python train.py --hidden_size=448 --norm_eps=1e-05 --rope_theta=100000.0 --attn_scale=0.125 --parallel_block=true --init_std_o=0.029 --beta1=0.95 --warmup_steps=200 --decay_fraction=1.0
Each number is 128 + 32 x the weight over its row's rms, rounded and kept within 0 to 255. Layers, rows and columns count from 0. Numbers have three digits each. The size before them is the row's rms in percent of the matrix's.

# down: layer 2 MLP down (transposed), 1216x448, rms 0.0334, rows 377-451, columns 112-167
# gate: layer 2 MLP gate, 1216x448, rms 0.0326, rows 378-452, columns 112-167
# up: layer 2 MLP up, 1216x448, rms 0.0342, rows 378-452, columns 112-167
down377 112:227122123154082108121107162139104098143068124114082138173142149149141159145094113129140144100141154199079101159155129132081145122120087124111155087100114088096113136219
gate378 096:132130173167161123104163115124174106134160109136112102115131101084107135137169108137112132140108111162161137151135124093129102116098118149146062131089059130175129098122
up378 087:143106145069103111157163101161146185134127143136105140134105075117146117088098145143087208122105166087167095163145095163156084118146178180068073107094084158087116128122
down378 091:062130082125148166135162158055136115147176207177147134108164093106118177135183127174130164097090091169167146147136127155067069123178138117138091090098158152119091090193
gate379 106:055094156126094161151174160185116147211177124151150124181129154143100139155127108121152126119142147086126130159111066104171091092079151190163097147175081113136196075164
up379 116:170111066071127119154129099152053152125123087155135112189112089135134142098093096088162128152189110084114139142095114116143130167135180165095128154081158172118164121146
down379 102:095134091119108138101054164149129102178091115077118137143117085181138073074085094163091101164161058153118205150061122143075131111108108178099105141142082139117124092159
gate380 104:115119111112118145157131019167152121115116193096186119079119184095079126129173111124098079107084053104146137183100109167137031095116125195107140074131188052109128112132
up380 120:147139153063097130118090129103146130128118129138101139136119136140071138097107150130134079108176119173140208141127102131129152142125169126143147197091102115136147197120
down380 107:098170155153127078119126159069104071149147133132123162116161217181128139130153098085151094099143179200098215121133091105090100136108103161185130136105124129155128178109
gate381 102:136121144143128143120096134143163095113115106095134097126166131175148091170147083094119070144103171146106136128078162135106159186100164165085089191141154076143105145113
up381 107:043099113102171081112125139164128168172107084120135145195106099157121081096103102101087124142104154211085098127130152095046108170101157142102122187102130127140051116139
down381 102:101128111122142152168150071143127177109148105117158089213111177106041109120109105146166173143142092169093117131147127207102061103105119142112140144053120108154086127170
gate382 097:114103139095114084161135163143116117138127104135149166150126119170111117168119102119179060145077132165117152154138120127134104079089133148140114117138132156140211129100
up382 096:159211108002146101146098124112105091131126107128136072166156080130088090196142186141234140202132061159124101134139162149118102071140177133097075129168154155116151138134
down382 108:091136121108167161176072119149178100119127114117151092118173073143145178157135150150161127087090115111135161144056133165138163077149094099111122127093175129154152090176
gate383 106:080117112088072150110123154139180136102179119125134185115141196102133146113089171098140141166149099168141082083116103103098158117119131123184087079139166075097148145087
up383 132:114126112109082107061140148123077146148084085162091098153080151173097128125102112103095175101165124116181128142129171126120109155140105233111100157109081132150132122172
down383 110:125154127063080118096153191146043182171155111116106138171155161142082160117118062163113129176127159076165152109109145135102094143133142131071129163147137145095132115087
gate384 107:158100131128080137161132185118131197145127111146131146103126168117119118124112166151097118079099159171122102123139107138132118128180133121167131152110068143177179172162
up384 100:152104151139117201124181159113055158133129120123158179164140125101118126103130131113020068085120137151126103089134134177132058126102186103175124120145122146148139159146
down384 104:091128122152122145092102141067091118140143101146124150148188102085079162078141032101110119109217198107128125140169155132123166101181135169130125165143160128139172160141
gate385 107:089134101138120122112103148118143119154148059130142094153099147208081096094153179100197222122128172131071101147123140142189118135158090098116154150154162111139124084098
up385 105:146110137091143088113177134133126133128113150111104177103112102125151112137120017156126072132157154088227057058118131106097127116059172171190091077119100131176151187159
down385 105:186116198122101128185133094133121101101138160181163134112144157143130156107089119145116134151113147134144095081113127055166139036137182154170095123168111131113144165185
gate386 100:150115129143133159094036084137129087161121169061109122126150138148161134117195103135109176124172114126090069127147162096133161080157126121148154164153162115179170155155
up386 104:102134160121168115127101090186122104158116208037217152110102142176128131194137143129134155093136076158081073136166143101155113141188134100125153165148115115187097165151
down386 099:154055084110149092097116149087183141087089115062084160126144114132140153139118104104127153116159112132152114120082113120162132065128118127150112054104199081155105173193
gate387 110:148157152184073144151085021140154149121177163170145152117142154096094121124083179129116146083214114175129151134079090155128167136137163148150135106148154137131104124139
up387 095:212162132121155128165056139124082132132107097147158113102132120104104131149108123105117108109117149087128160140174135128137116111077094096088179112122117125153076152121
down387 103:139063112188097121191142089110103193175107130110138096107124158122116162128167122102116098153165180115050139188145110155148101100159051087131129123113112126130181092051
gate388 115:080138065146086106108173130114120096118076073086128100061208098047161097077098114112060087122128107178151130117147102155125172138118106122099118205100142119133134171127
up388 115:095145136150141175103096092121123134130142135115119174096128183104115118080183112168153107144103117145119168115147091158080067145106158084046129107108100122146049173113
down388 107:156165160181125117158145174039123150146123133101115176088099113128127186211136154107171151130057129163115130060136146070136117132123064129071129100113114079142106071116
gate389 099:142110125120160134159138134121152168157126107127090105161190139149151137153216118114116123185110208114099160178136109152147153155170093090091115187100222133113189141089
up389 105:181122126136107145149118171136196113142142159144158128125129133154109108118091083127160143083170102088107169144089170154127107169098139151155085078167087132093167162082
down389 107:199129121136092139157118207109133122179160185024150107144122108144124154120123133120084157093086094169147162090113195106117165141115179149144108146197069112127125143077
gate390 120:129113140133137128144074073115136106104118161134161124144093143078144169122180103130195150136120108063122101184058112134129144107143108163106124142135133114111113149133
up390 099:131158114130070093131131175120106168097144079087121115132128114096105109145175153161149116133164167141129132077170114125107113152118141078171189060102143103198139101107
down390 105:148112153174056113119176141154105140196126114185136039161135122124117104123187174119163112107113152101124195066138090060157114106176109083071203130118103140142115096137
gate391 095:070096138161178092152161126114122159150123172106129141129122101152151182087102075121160158162149175121138163081110150074143108081123111176142062116190122121091158129123
up391 093:102106108052114143153053188131145082103117074162164130098050114132099140155165124120166184138150154096142128125164092094180085155129148122159127103112205151175093150117
down391 096:121137149087100161188128156131162097099123092153089085134110123145164155155108125112162124106137136113086076087112159080146177148133150137149138120145138136148130139093
gate392 112:105150090175073115110137185137228140118122093094131151101110109135150154108164141122131073078063136131128113181117110106115151145122117062133171169121099145194070147100
up392 110:130108115167152112078084115085090096153098179130106113122128160125116100168141027090177094137164116112176150136125143159109114138156172116156102155135118153109134063183
down392 102:142204153120209106150114118118149067105135157110109141108166122132094105128151111138143116133160145047130138131110190225158197102146141182132120157120106188146136111121
gate393 115:161130125139123070122102159160082095091146136072097130158162130122101177128089169135069054121143123161127110173115117146096138161138121173085096155137101116158108120091
up393 107:129089060159169067103180120135132196134111144146121123117181110139139100109137076081128106206138121134122155126107113138164114089158146075144167106122166096085154120137
down393 111:120157124079094138130137153120130146149043127124165108067102036127143150135113096034138108133098118093093104118133148182130108138147117161118146155129133134137201141219
gate394 105:143153106160087067196094102168130094112119086062142079140127144109120119098141168092096126086126137089142141140117122175118060137113105180132122131087136129080131121131
up394 093:106136120123102100180151079097115107137126098134161120125156144161108169135093110107100140046154151062105139178156190130108082106096131114112157123091161196066104166112
down394 096:134090123144149110107112088070147096099108070142153160184133124126181161149141108087151158103141119166105174117141167056159103168109152110120084162157155098078091155070
gate395 077:115112129169153068081112159141202069131085090115102125109161169095146144122133139148168128122108146083110157161134131102154085114144140182066126163125144145044165115141
up395 080:130087131092135131152105061126109161127067141098123180098115174151175151120158106132112166109093123118170082125149080116146147146173150122091109151141133110168139171150
down395 082:134149145177115110107172136056139183135054110141122114101148146100153140131138133140157094157166121130115158107130141095200175118147073166092117122110175183091155112148
gate396 085:135116109089085104111186174098102158167143169100153210140108104121123150163147067131118112152135142104124111087123146116122162134080153119147140092103127178086114165073
up396 086:079136157047146125197146111177130124126113131100119201123091116128148149151120127081179141092185138165115090164110148084125083099099072151118104116097185137075138094084
down396 089:123108122122142194156151155140100163181097134158135129141176126092173118143151139165183149060169127138099128137139157076140150115107150079187072209095220136160156106050
gate397 104:099122121122058160084118083119160100096113097121145129132140110147126090165128149138187142125150184114096184146158119143088139111188132084134158126119152122155140132130
up397 106:145134124076136104170158099140167140125149123137168190123091138093127119080132208113044133105199126128153056091115125094135076116103128174134089113174121119052123117090
down397 104:127069178103140130132144143128123067103115159083096165116154132086073136137137149214094151163145096115094167171168132087062140168125123133148133138132116159120120205108
gate398 084:147130207151159145142130113139061138127086133073159091123080128160131096119144136129069202124161138106109080116150166089184123148097132161090141103069094184149160122100
up398 082:134154178144102154118191128100130175073156130115143134128128129163180107109135214104136133112152120124105146072072105106150160083113102148085150118134192163165129119123
down398 088:082130110186109144108187114069146165089164093099140096148129140105151146085136152119152103109096177125219098124157166197108150212137180084136096200111199086153098043137
gate399 094:115098082088143120108132101114147090092102094128135039151091138134143140113107141102132064139136169134116147119165167098104117092145150124075118097175124130075101137089
up399 089:114134162155143104117148134132115139135102133120120106146110127156121162090097124154094151134164123131112094141092104152160078115131154112112108105116111140165106154156
down399 095:116162113189084105166109135069164138093124062133081125132105116149137101122087186095121109118091185150122085097092094122122057145134170080126105103174070129065147067148
gate400 112:078102120088110168105095202122184118131159079220136144097093137144137075161129067088090129117109096184110129123114152138103119188104131079103119185137102089135161158116
up400 128:128127163189150125151123201138128073096126155143150162153177109110100157130120090126179160112048167154127092144134122183138114106133193104115094104129113087122094104079
down400 112:115154127221114143112118121077137161116126139128140117109142129103093144117113073078209155118132148100060108221130106154133083108123138111176115136151138155163158180126
gate401 095:096185094105144231130145107102083106121133161108109147120132100153111100116132169153156172161145159163092137132141111113149099150100118168113097166103125145179101120170
up401 113:126153118079117129126113155103122127135109139190089097097091151124111132097121126116133116104181134166112082174151128125105146097161210133170158154168110139146143146142
down401 104:102133136087135139125082119122123164161084154182121074076127050115133132145140091112107092047154093116118113116132154059135129116133141030154076154198085177124125150095
gate402 101:185122129119115102148125170132116105102141132134103098166128111124112121131081164090095133160111113122158164169162131130185152160136149120164053149125107089110119104070
up402 094:125167150116110127102133136117095108165159129138122126145116088182134084142122115146102126109094143101108112084047155107099073133218071114119084056158121147203132111119
down402 102:143125132152092173076156099138150167138151125110127046222166117136176102109073081091122173143067102153125098150130112089176165150139085112161098139134146183142066120195
gate403 088:167156126109105146131036120110188073173154194154111121116177143116129103180129086132142102180167142119076107112163146123114215103183126125137127137118092134156093150138
up403 087:117177159135124140141168113110126117102077151094138136056137149188118106110065078156140152086085101129127159154095148095071119137129107128180128153104175112136112092148
down403 095:084172126094116066118103162084112136133157118153135074148155169208156118094093149127177106120151136181179085138104150160122140137137104169114152110144170089100096162148
gate404 101:118152088157196109086065167168175145130118102068129195126097088140160136055074105118074121137079134120153139094126141128113114166071139138137139153127096131121155127113
up404 110:158182122072095160167102143121108102096158096148132205129146069150137163179142110161100097153117094145099197174176083133131169144162155098118140103096208107165180118165
down404 105:159169098125128159124169050116119092110162147081190144104154066089143119178153118093115125169104086107081134161109170098159165071158110131117141138097147105165158124176
gate405 096:119129086136136145114098073102097122120141101112135118134159147112146166094114113106149081084117170156119143166161071166147171188230115123066149129190118076128191134126
up405 098:111045147176141110122139192167154160147156108070180189090140082110060155202153127122139126140131098086110137132096163129220109130101126082066115101090186172125068125141
down405 097:170064160139158154146155094177113173145124098108082148168117140173084204152082163130116078153086144156120112113195155139151127142150123143083141164172120138126156143136
gate406 108:101137120155144096124133101141149120112116122120174180110062102079128066109064130073126166079175163131113163115174143133146103129056132190069141133100130127206141157136
up406 106:132177142126110131140142156157133157204185098174098105155183120102150109073129106126068105135151172158097053115146131128119174100173081091153132134198122116145188130124
down406 103:115138141183102158221120135108161127088159105113150141092087168127145077065143129123110101105145126105207081106096136108122136131160198098123096098086118137139162076155
gate407 104:135088119131109131118096083149085134105141122170134136104126115153119158146101100137115128121182090076116085152144131109089143126121159070146099171113140091175057091068
up407 096:172171161175156129129134167133151074129089105166100136135124053073122111125163148135154131136137120133154104139094113162116123099145122124167143139100191174129163135133
down407 100:138146148145105111169136132116130173116130112132125155111054171176115104105151114092110172188121131121155145120140144203130107134150080127129156179121147064160112155107
gate408 099:150149138146136138134132138125094153132136168177119178108152129122119109123103144104120099088093108135139149145129138128126095140114129198087105086103162099128158112124
up408 103:179125161058202095175168145124155108163076131166099147099105111066061074110120133152129140124111101130112000069130143107163148135079083117159139107164130156040155134157
down408 106:135158103078160129168116121144135093108115128123106179127109188130096109155128150101122144130123190119189127119184129170161108144119134122101121095065189104072116148117
gate409 100:072127157138117149128128083111164167151142143112158127146153169065167124107082122154201037152165135126155148105140076152147180141150085079145117152132080128219116179148
up409 107:163161137080152073124184158106073119079137124142140106126117049112130143151082120099102158142188140126151144077125083165127180117146157135103102111133149140093136149131
down409 099:129195100129072198107134170147089096171104172167167139101179199168142100120140070117141059178126084114067145138123090069053148161100145113145085125167136048182097179211
gate410 105:130061171127144083218135160165111109148105096148181107163095145139169096110082171097139043107148102084136066140182148156143131180141148117143163102109093114201155162124
up410 087:123068152136141138124110160092152152135140127101117079116118146152119115102111167104167161103170123084161107132107110111086075109095126150133163129122125135201136134095
down410 100:149139087142121122066052102140085078087118186113097079161100088172138059143096070103135112109172111100145159149174125139096165145193095117121132136132174143140089093086
gate411 080:133143113078129151172110093154167135142119176161131076117095120153108147103099155135148167102147131145167077140146150157143121165113099091111112187088165104095079094154
up411 082:085112122131102161148133190169120160123102128102157067143172041114141127115128132125095170114108106165159155118119146140135108177152107084100110137102112133120083127164
down411 088:117095151082150173130112137105185127147154173117143075150125106146095124138078146228134154140090156099172161121129167162072122156135132121119148155087147161099100117187
gate412 112:062143090113158159086141106135136144111152135147146075157134143047085141076161169146067166120120104126134143149171167132138118131131117125170159122170130099124171108134
up412 132:104101110065118136145158088151074145101131121180110139132094123118074103124156188142129087112152098112108116150171091125110127133124157120173078090128119135115195161111
down412 111:118166073090116105103149140098122090116113123128083149154142141095094143172192170120109077123164085062200122138140086087077070086144109117126108134115093121075172192090
gate413 099:112090138098142115100141123135130078081132144089135162123126136114121102173141109120143190135147121124136099214120116125141154112158161178122112097095110116144192144132
up413 098:167174144126158080123182154100181128128131097126151100110116129036090195112125082131159095083110060167100127138152126118160114130125127150167184111128181118095115155098
down413 099:153111111159174099084135092153125140127043129159184105086100084105136203167167157134136172085127146140130073105173108110119119155123116140154138081135148078088121088096
gate414 084:080183108167047132105064103133138112059171169169154153122148108138119137148121175168099090119163062145145138193136097132125076192079081129103169105134132070067125083136
up414 112:153090143147150166127168108143155118138153146103150125106097166150098132069107089092101139134125125152150172132152099107121052115093122118083184112116097138106187124127
down414 100:153135124139073151089133091161076165100171078101062086151142120106123118080150131176161159186129129164148079142187092048126113111094109131115104120125112128068160115181
gate415 090:094141176109115126111164177158148129176173141113151125132125124120147118086136219124086073133069138100121143128111153147129151092133095183147133143127128124083114102124
up415 089:117196089138143096142136110051111122078092113131087155148137147073133121125136121101133091121071147193101153152130117104158163173121132076114101101119150149094122104129
down415 090:154172092139158091124156075160166112101097077145135145152149158120131176073078119100101165164126112165138127203213122065145134168127126112112130121163172144165082180112
gate416 092:042187113126084173115129110112129129122182131116168083149129116068094117137152212145101059116166150131125113130106115143145123154136131123088128124109128114137136130098
up416 098:146124156081154154124100150158179191150120155110156096120118130140125139127083093183159178141117113136130116184122103134084120155156112163073143075099117110058081087099
down416 105:132139163123077156142153187122168121161130127112141152105120128118103147096142160139140144139115108115129100075108090134130185173144127124057139097140145130071123092118
gate417 076:105117176042103123124095143156128147113151136092130158140101113085112124100101153129119055136156141102105146182090179091119076161077135150162188156144152157175098118076
up417 088:164090213029166120128149099091085095100161148111135173128117157079133154188189136140100122134134121135139077150071169137082060137092131130107121161172135134115075148111
down417 087:095198111113115068170145102138143146180165145089141140062105102151132107117167165168116075177091159168164126090056129041066076143103110128192163136167146095178091155093
gate418 109:123137125159166137109208019140131107139177031087153107121108141102107130070117175118120130179112081209119114107141152132099077138084134084109172142107090140143186101129
up418 107:140148112136115106099053136113133127116126155088131159127112116115132106145139112109162138125120111132141131093146097126163089145100121100159116147149111130086134200091
down418 112:098163155134117096116166127109124117106116174094120112127107107091129163127110142103138124127100121136134129109118148111080194145137126183079172075131095124138066179140
gate419 091:140108118154137117118126149086128178158127094136116114126088124107128118081183119124094132099104116131112194158098138125108118105059092114089095101117181090097074112151
up419 084:146137158161154169088120084073163176133133118124132128145115161076136108101187112107120088090108125105077187167097112126099112107082161063149056079147124106073141102156
down419 099:114133203155155105133133126143206192084107155191144101110155067135129108146124113089103096123117123097147156094169127138067177181110204158191153061072190115116082124158
gate420 086:172154143154185125149105160120116145164167077097151041148134130117104122108169165140190157135167150156129083155097138159120173131181096159104157136199138104089193138142
up420 086:101046129029104074135111120135156144126124187105148187136135117082147122160093135108103126140104127148106143170130115114129109099124127121172133115085099118169091098129
down420 089:133158165160125121127098115175181084087096149174188119141080170103160087151111132197132115112088131131098068108090132116104117160160106135131160188145125106125075152137
gate421 115:081114119078136138165082083156085136149145179160140165119083126096160118110057119145144102091098154144122164153181108140162150090163072055204125098052097118112180089079
up421 128:136149133125121109132185133137123120170146089198119124096064099124091127168146040106205169107077131129126153161128178121170167121145114117092085139093158169188128188164
down421 108:151141080095151158148157128092104178160186128108102109111105133108122175129118111143107171148065187137107161242115141197163181149139057146156068182206161187124133196122
gate422 118:211160141154126165158109156138117168125174083170138132152112144080134124117154124139074166094074114162130104162081108121095180120030081127070107106100066124120141070141
up422 101:126057143093082141146208156146128115114208123185143103125114138089139070129113145136108133066122132160105175143098120093072082154156044063137100122180108120133133083140
down422 106:113077127120063104176164060122149143108157128111134170055117126083094101092163172113157099084087183040140143084086193093102064136183072082146139116175224131145162132206
gate423 091:171128171113115106106059151146103130172110142180119088165097180154096085117064177141089164106124137113192134178159110126142107103153184220145145146107109145138143134113
up423 090:138131088152142158131054126139119121152141120140158086124194172159134139114132108111177114108101122094128204095158145116097115106152120134090154163124195110099097097116
down423 089:126134143174073117107119178126164133170152142150143148170139129149096071071116172148100083101143136140100141145107160139082105172101185187068142137170114117101143098136
gate424 093:047138140109069124139178105112156128119158163121165147167128099063132131104154168121147084132034134146126098060145177108115130129150123066139117109171108184182111123119
up424 085:165130186185145152088094119146083094146080154075146118072132106119192143139125111122113190117146159082159184144141087128122100131144118130134142193088132128143149118142
down424 110:107128152117132140147091119249131127144079121118087177061167104094128086131112157135131122083143161065155069160162132159163118135147180085096135150075114059090128165083
gate425 101:106137167157097110097211099121075129163115123154148071118137198113182119094158109094135103114153168186101133125152114148115099082061184170111161124132198116134156146113
up425 093:170075127118108158121118155117221089143115115120122098125078140098095098103172106130131141092128141063142118129129148112122065146110113126163117048142134097157115125100
down425 100:133110104196118127151136093115127129126207140102123147073156114176105150133120170181133132080117103121166133111181126078144191158185082057145125148151034078126115097128
gate426 091:098164097134153143139123099157113134131129100090144120190120107097131156135118193123201123114024173168161172188138073138110123158129183116113137137121172127105129103136
up426 087:142124157178077118138106128112118091126137153089097126124119102135097165124174047139188200192140120159112122125063174114127152118086147075099185105138046099128130139096
down426 098:147115132164154129142111117079165101147101126116132069122105114134100173130060163077160137164121085106211132133139138100127133128141138116111147145079080189141116095136
gate427 101:106187155126151163083133129169124125152153172134100185161092089163135126115179151125133096139157136156119151144101153080136179107141116109164156158134139144104129096135
up427 094:064094120164118132120124082137151087130089160089124182115115138158097156115123130097178098127058072170149113094167101123121106161120115165098116114155136121042119078100
down427 089:115132158132130131136118129117104054153109085084111169046141173201094047155130162143088097158160115108073150159152107152146103139085154106085121178197110140146122116117
gate428 096:085151174167155074146192120131114163098126130155124078130126067136134091118197125122126156155121120190121147154120103125142142110145136097180086124127133158113157133115
up428 084:185126147129168175090082199102134123136138108115113120132155131080098085097168153090171114125091114116133133147131175136141155146125076142087132129129209153094169134155
down428 096:111117123160104125105124143149131027113089148092130074143118145105120138150172116089092106164064103090165116156090150155166119132119133130169113178112073155155118106115
gate429 099:122144167131186120155110169151121096115094117067124118153139066137133135143153052152079109144174135150103088143145158143118138117142172107134074141113115132116085181171
up429 087:146124107093135096118073119118076090135143152129195181189154123132130075102115142088134051082178181107123119138138138139205126204135123124147145137121120170171103158092
down429 098:120154106112085067128107116100107077158077169115131176129055116140159136168215134154113109108102139090091130206124129157127107125142130097140110117079170127165179087124
gate430 149:120093185141117159091145118143124131104144183112121102119102167139076154146178139161114137155166199115102063143044150165156108108127071138188049107090169123117086141089
up430 127:055175188095072138091154136094163066131128112116118092133118058162100115179121091137163180125086103134131103096128132151178120137085154140129153144130200160109059132106
down430 113:132120142115125069160124171187149140148117130157140101127135097148148128101068107123139106121134080117128169168136170094119157155143141141080164075115131114148152109213
gate431 093:153061110168186150097114109114122115095098170068135150168070153175149145118140127110120119120126103118100147126158151124118086152069083176058108071168161053124166089164
up431 098:155111108111129095149149115143079130165126113140132139118162097115102114121104109127156137142116159139132109135114150139127146096157143085203058107157094193135070160117
down431 101:141176100089169163138136164173132155171146140147152144163140119083078209117153084099144172129093178121109164171107170182134143134114135128155137145125179107083130169131
gate432 091:134134143129071139116123117134123189073122094179122103142130099094107090139194189109121159117107102113160122155151107123084113119093173169130102138175111088104176145131
up432 103:151165113167064078114158139149121112150156160142128119144129061150075105125141118172105106124135135156108154111109129113165079066096160118156092113167104093137123149108
down432 101:120148125103152087152163174087133120192114117201164161075138110160136047105117105162151121107091121111099174171085098153118072130098127085096070119098124097141124186097
gate433 096:150166116085152203166192096124150130098113105184122110086092105114107147090124124119130136056149069129153098151090091130094076126122118120131128156087132135169125090118
up433 088:087135126064130083096096107088126090143152159109138126145091154124124132172130213105167109167083136159126159104186139133094187101204161104126108160183105166097151183131
down433 097:099109082097182098122143141155135099094132138128204160164178127131158093143124122108139071147147123182186136119194145072110112145082165142116137109192080106112144144148
gate434 084:155192126148119162139100217149129118116097171130095159140110120129124108137123072139080186125128175081131103088131135102133128118079169154100110114129128120173155138125
up434 090:126080119131121098183152129169146084118107184086130099122097172137093160165167094120159156108182134117142132080095135125140095104086154087080139162071131147080182106131
down434 090:059093174114128057171140114178153128121124171085163184149098107113124091085133142163145090118153126099100156123094165149186145183159097235135148081126113156127153176150
gate435 085:151163133166093127139148105129114149081136124142109102175142099133170122117062147118071153155131129132114134105105117144084195101136157133144129201115108169111141147090
up435 089:115088120142081089150183211107136180129128154166140062063143154095125192158146110129120118157099139089148113034132179144133088128106097125131163117114203091146126123130
down435 090:101048112136136075150102108115092129098145156107162129127145092188140184126132149063114156098133120102140126064198109136155066164064117084122144167046107048151134137112
gate436 097:153096161131159161112106085158123066175140136124133179092134087148089119165135150102152094125125107110086131128149119092157129176158107168147151192140175106183045177160
up436 087:162110095165118083152163131136083160108151139133111119092098150166169137140125086148207180105138161127117092135101147155118099098114160201152127161139120117125096094146
down436 096:095104126102124168182150064175108115123128122088125107193103070174138116078140154108138134120105138178156128098124145114085133083088120149101129119102146148134150122157
gate437 096:144071163157160058149098120119218121152131188132178080102137176085148183138102105121179120146074090087149139109123148102148157115081130152121105134116129125121196112149
up437 094:192109182066101130187128097132129116128140119137190139109129162137084132121085126125189168133146124145109133118134084128143093084191098165102147123130112097111161133150
down437 099:117122134130090070151137147094179113131139091124131091115116121217137102164149089127114073077143082173100158142136129170178159097146141148113151122130171107096122098112
gate438 097:182067195143183156098161073121188102130116150204175174095125165115048114200126184186207172148157128145086128132122138155168140117109095129209112124127165131146086129156
up438 097:095151096099173085081073129111110115111146116044136139180169071128125097133111071130102151135114147094197127201089128115138080138145151177098116132135105125151103076099
down438 102:118161123120139076077088105143172113137123139169120109100172126032093152139120094144154133145074125102123120112151124109164103140130078135127132171057105083128153102109
gate439 089:181141087070117126162181152128169156126102119202136100151117128104108136161160084101113143150094182119110185091116136083142168118088129111042098164109153109115218121124
up439 108:104099160217137117049160122156118127143172140062157154152134115124096150133115173133155133176078141145180169116152108130125140138173134153142120100152129103120089122115
down439 097:127106146179147157096164141143141118110122149119176069181156081113114229153127174163094148135174128160156129156135105148113107087160139121135111147175127089138076174168
gate440 118:026086116153112156168179117112148095142149093146167153144114187098102130102105201161103145109150127143101132141152142141241160115103124148099156133134156125146093143130
up440 138:160147197126046136108126095137139134126122155119123190159089200159089134113152079138193163126136092182102106124142134153133189102043141057120145131131102163078150133132
down440 113:096178151155125154140158122095098150132160138129100144129133123147115122031094110132149095142087080102152153189110113150137213108116092172108148156145172149140122126157
gate441 109:117120106131127134088140126135114157089170142161128124123065105162126185156111126137141162171130181170077064127176144142132135152104101114065145151098138089104165137128
up441 122:068140116131133101163086127139127164116146089174079144139174158067131164142174118145191131171148152123113078117125116157165117142141108112150149135098220110068124123097
down441 115:086134134111178193224112115121106167140140150160152162099128174112102146147155149169142110124105153125150101132133188165120125144113139114142157120148145130104106104157
gate442 081:123083175168094092097108158108134093137165164136123130128111131139111147095128122153176115084164103126170099115080063132131131157105134114152123062138117099137186183146
up442 085:098144142133085108126093122151124094165147186071100096164167155152197124139135118140095130126090165102146124120101085122085187203192098158195114151128109156112170128139
down442 084:102100149138130103184139128177104115124220108092110080152071124129124153092180113165150130121162122142135159139129120163075142118182184078159112105120077130090119152096
gate443 084:122152092181101148123155091140156147146140126158173145170061131166161120151129079133135162099092114158154130118149124112161069185130120119111091172104093170142121147102
up443 093:069101083067073114126105108139124122151142104184126180100099122146099087135131143133037123183097172110147185087153094120120176134138078104141132100114134110134137133174
down443 092:119115138077141148119134115149120041120126133163150155132124098174095116075056141101117109086113083161137156037121166109105120149118150130092123142123104131106117146120
gate444 112:083156144121153108088085164143120083143155124110146149105161150123096130175186101138074181130099115131120138149140164160163130095093100161112140109164102091133175153121
up444 110:160075163101120137186147096145055124106171120161115120167152146089165122072097112135079129079158158056109131091132120126159127165160122156172053083138076162129138080117
down444 111:118121157072115101088125117134144101109129085108136177150141120131104107140069121122151140148111112128159152099124130111124070116166142110137128137104111159158149118165
gate445 090:167130151120138141111068144123134150161143129123145093134080111143110087132156120098095167163147163164123118129065141115142080105121113054132155125133089163221199155142
up445 085:142138124186116141154143062136133105098096152150150137128144138140185121149100160128144124086124137125164121119158127135108207132068145160220129135109137132058146182108
down445 096:123120142136098129172180082102144125117079142140114119139176176098109131092146108140180110157123087132093106086079089118125142171171090090126064149135104149042115158149
gate446 088:143075097182112117051186074171114114123143120161120130147158109087144103150105152130151116184113104144135099108111115124091120131158187233120155139167144106139120133109
up446 085:105154101110125153108202195160112113123131105147193052141101098097159162124172126124129119146145126132177124107106127115124168163125127162128091144135148130140188152121
down446 095:179138086142166064059141126152135090103105110209130134062158079093116096102102114161146134188131090145162086100128112110142078068146149140138101125154094165109141174064
gate447 095:114172143159115088157097111142066096139092141127109091124172106173109130194146144146104187151091131103147127077131106114085142110142139113141110159137116147145135083111
up447 097:152076156122107135155196095102191152127125100172088076136197164135099135060144197148122145145097150178130145106109175112179120145120106092175119220127103166085158152157
down447 102:109133114163177077100177110090159123116165027140119107112073134063121136084176149144083083122093132108142117142126128105190146139092074073170121136108134155129103154060
gate448 116:100156126150187162152125194159201169131103149133162130140107145158122086175131155168123179126157097149160173121087192116111066123097142159157132144160113170100125163133
up448 110:096133111122124143129114211164171194162075155154155113149112162078106086175150130131089143150233129097110255104111193110110036126079118113168100096126082155046167189145
down448 111:159206112132102122140070189124185112134112145202204116131134114053148099121107113125118166154217125130130205095125142133162071127112159132182133162143149102058129138167
gate449 112:130116188146119146128090159110156160112115137119092093110149120082112074127119156111088192131152166194177145120091150112133107116124112138091110068095239106133176105138
up449 111:193140127088190161109128126140140104167150119077096159192107110140140112102077101158201113167145079074128098156100112154116143144166136171131189103105093134158091079135
down449 105:152125189088151138086167115102137092074123137128094131193117149112069173142149175102078077198133138180115137136122082046095105125105081078154165225161115166115136120096
gate450 109:116113114133132100173143123152136176177182169121178087143139146129124095130086090105113068124141218090129064120116141122165146138177107113186088129115170129124113064127
up450 100:125129119085151142147179156104077134095120155124140194110143143120108156112124141116099188074130105159115118104141101159118096173158135132151147155156164123066100112181
down450 102:150135133128138088123150180157137158107154126131166118154135135100133132108139175134190137113176118125113151126108122122096094074137111123114179157183132127129139145158
gate451 105:055157139136164147132195167155113105122158082106116108128135162092118160120185135134133087143084131164126143127148129164150110129162159150116108180183155105137145158142
up451 105:092206109181100111067154154106106137113141122127115143130106134179147139128096134095199156184128093189116106109143152111146130141151117162087144166133161124101067113077
down451 103:094158089135131062184121158093089148126124101113186070120130118101183142108139149106127108105173057111126069147149149128137154195138082103119152130145097136134067166107
gate452 107:132114085146100147135132073139119152155129076136141115075128126142122122127117147151130132126083137153124143114127099119128147137129146135131088118141118121157115119103
up452 101:061168093174084126132067160104183090163122082090110118129151177146146136154150177135118222138088121153135141111180108123065151181126122087108139102092106169081093098142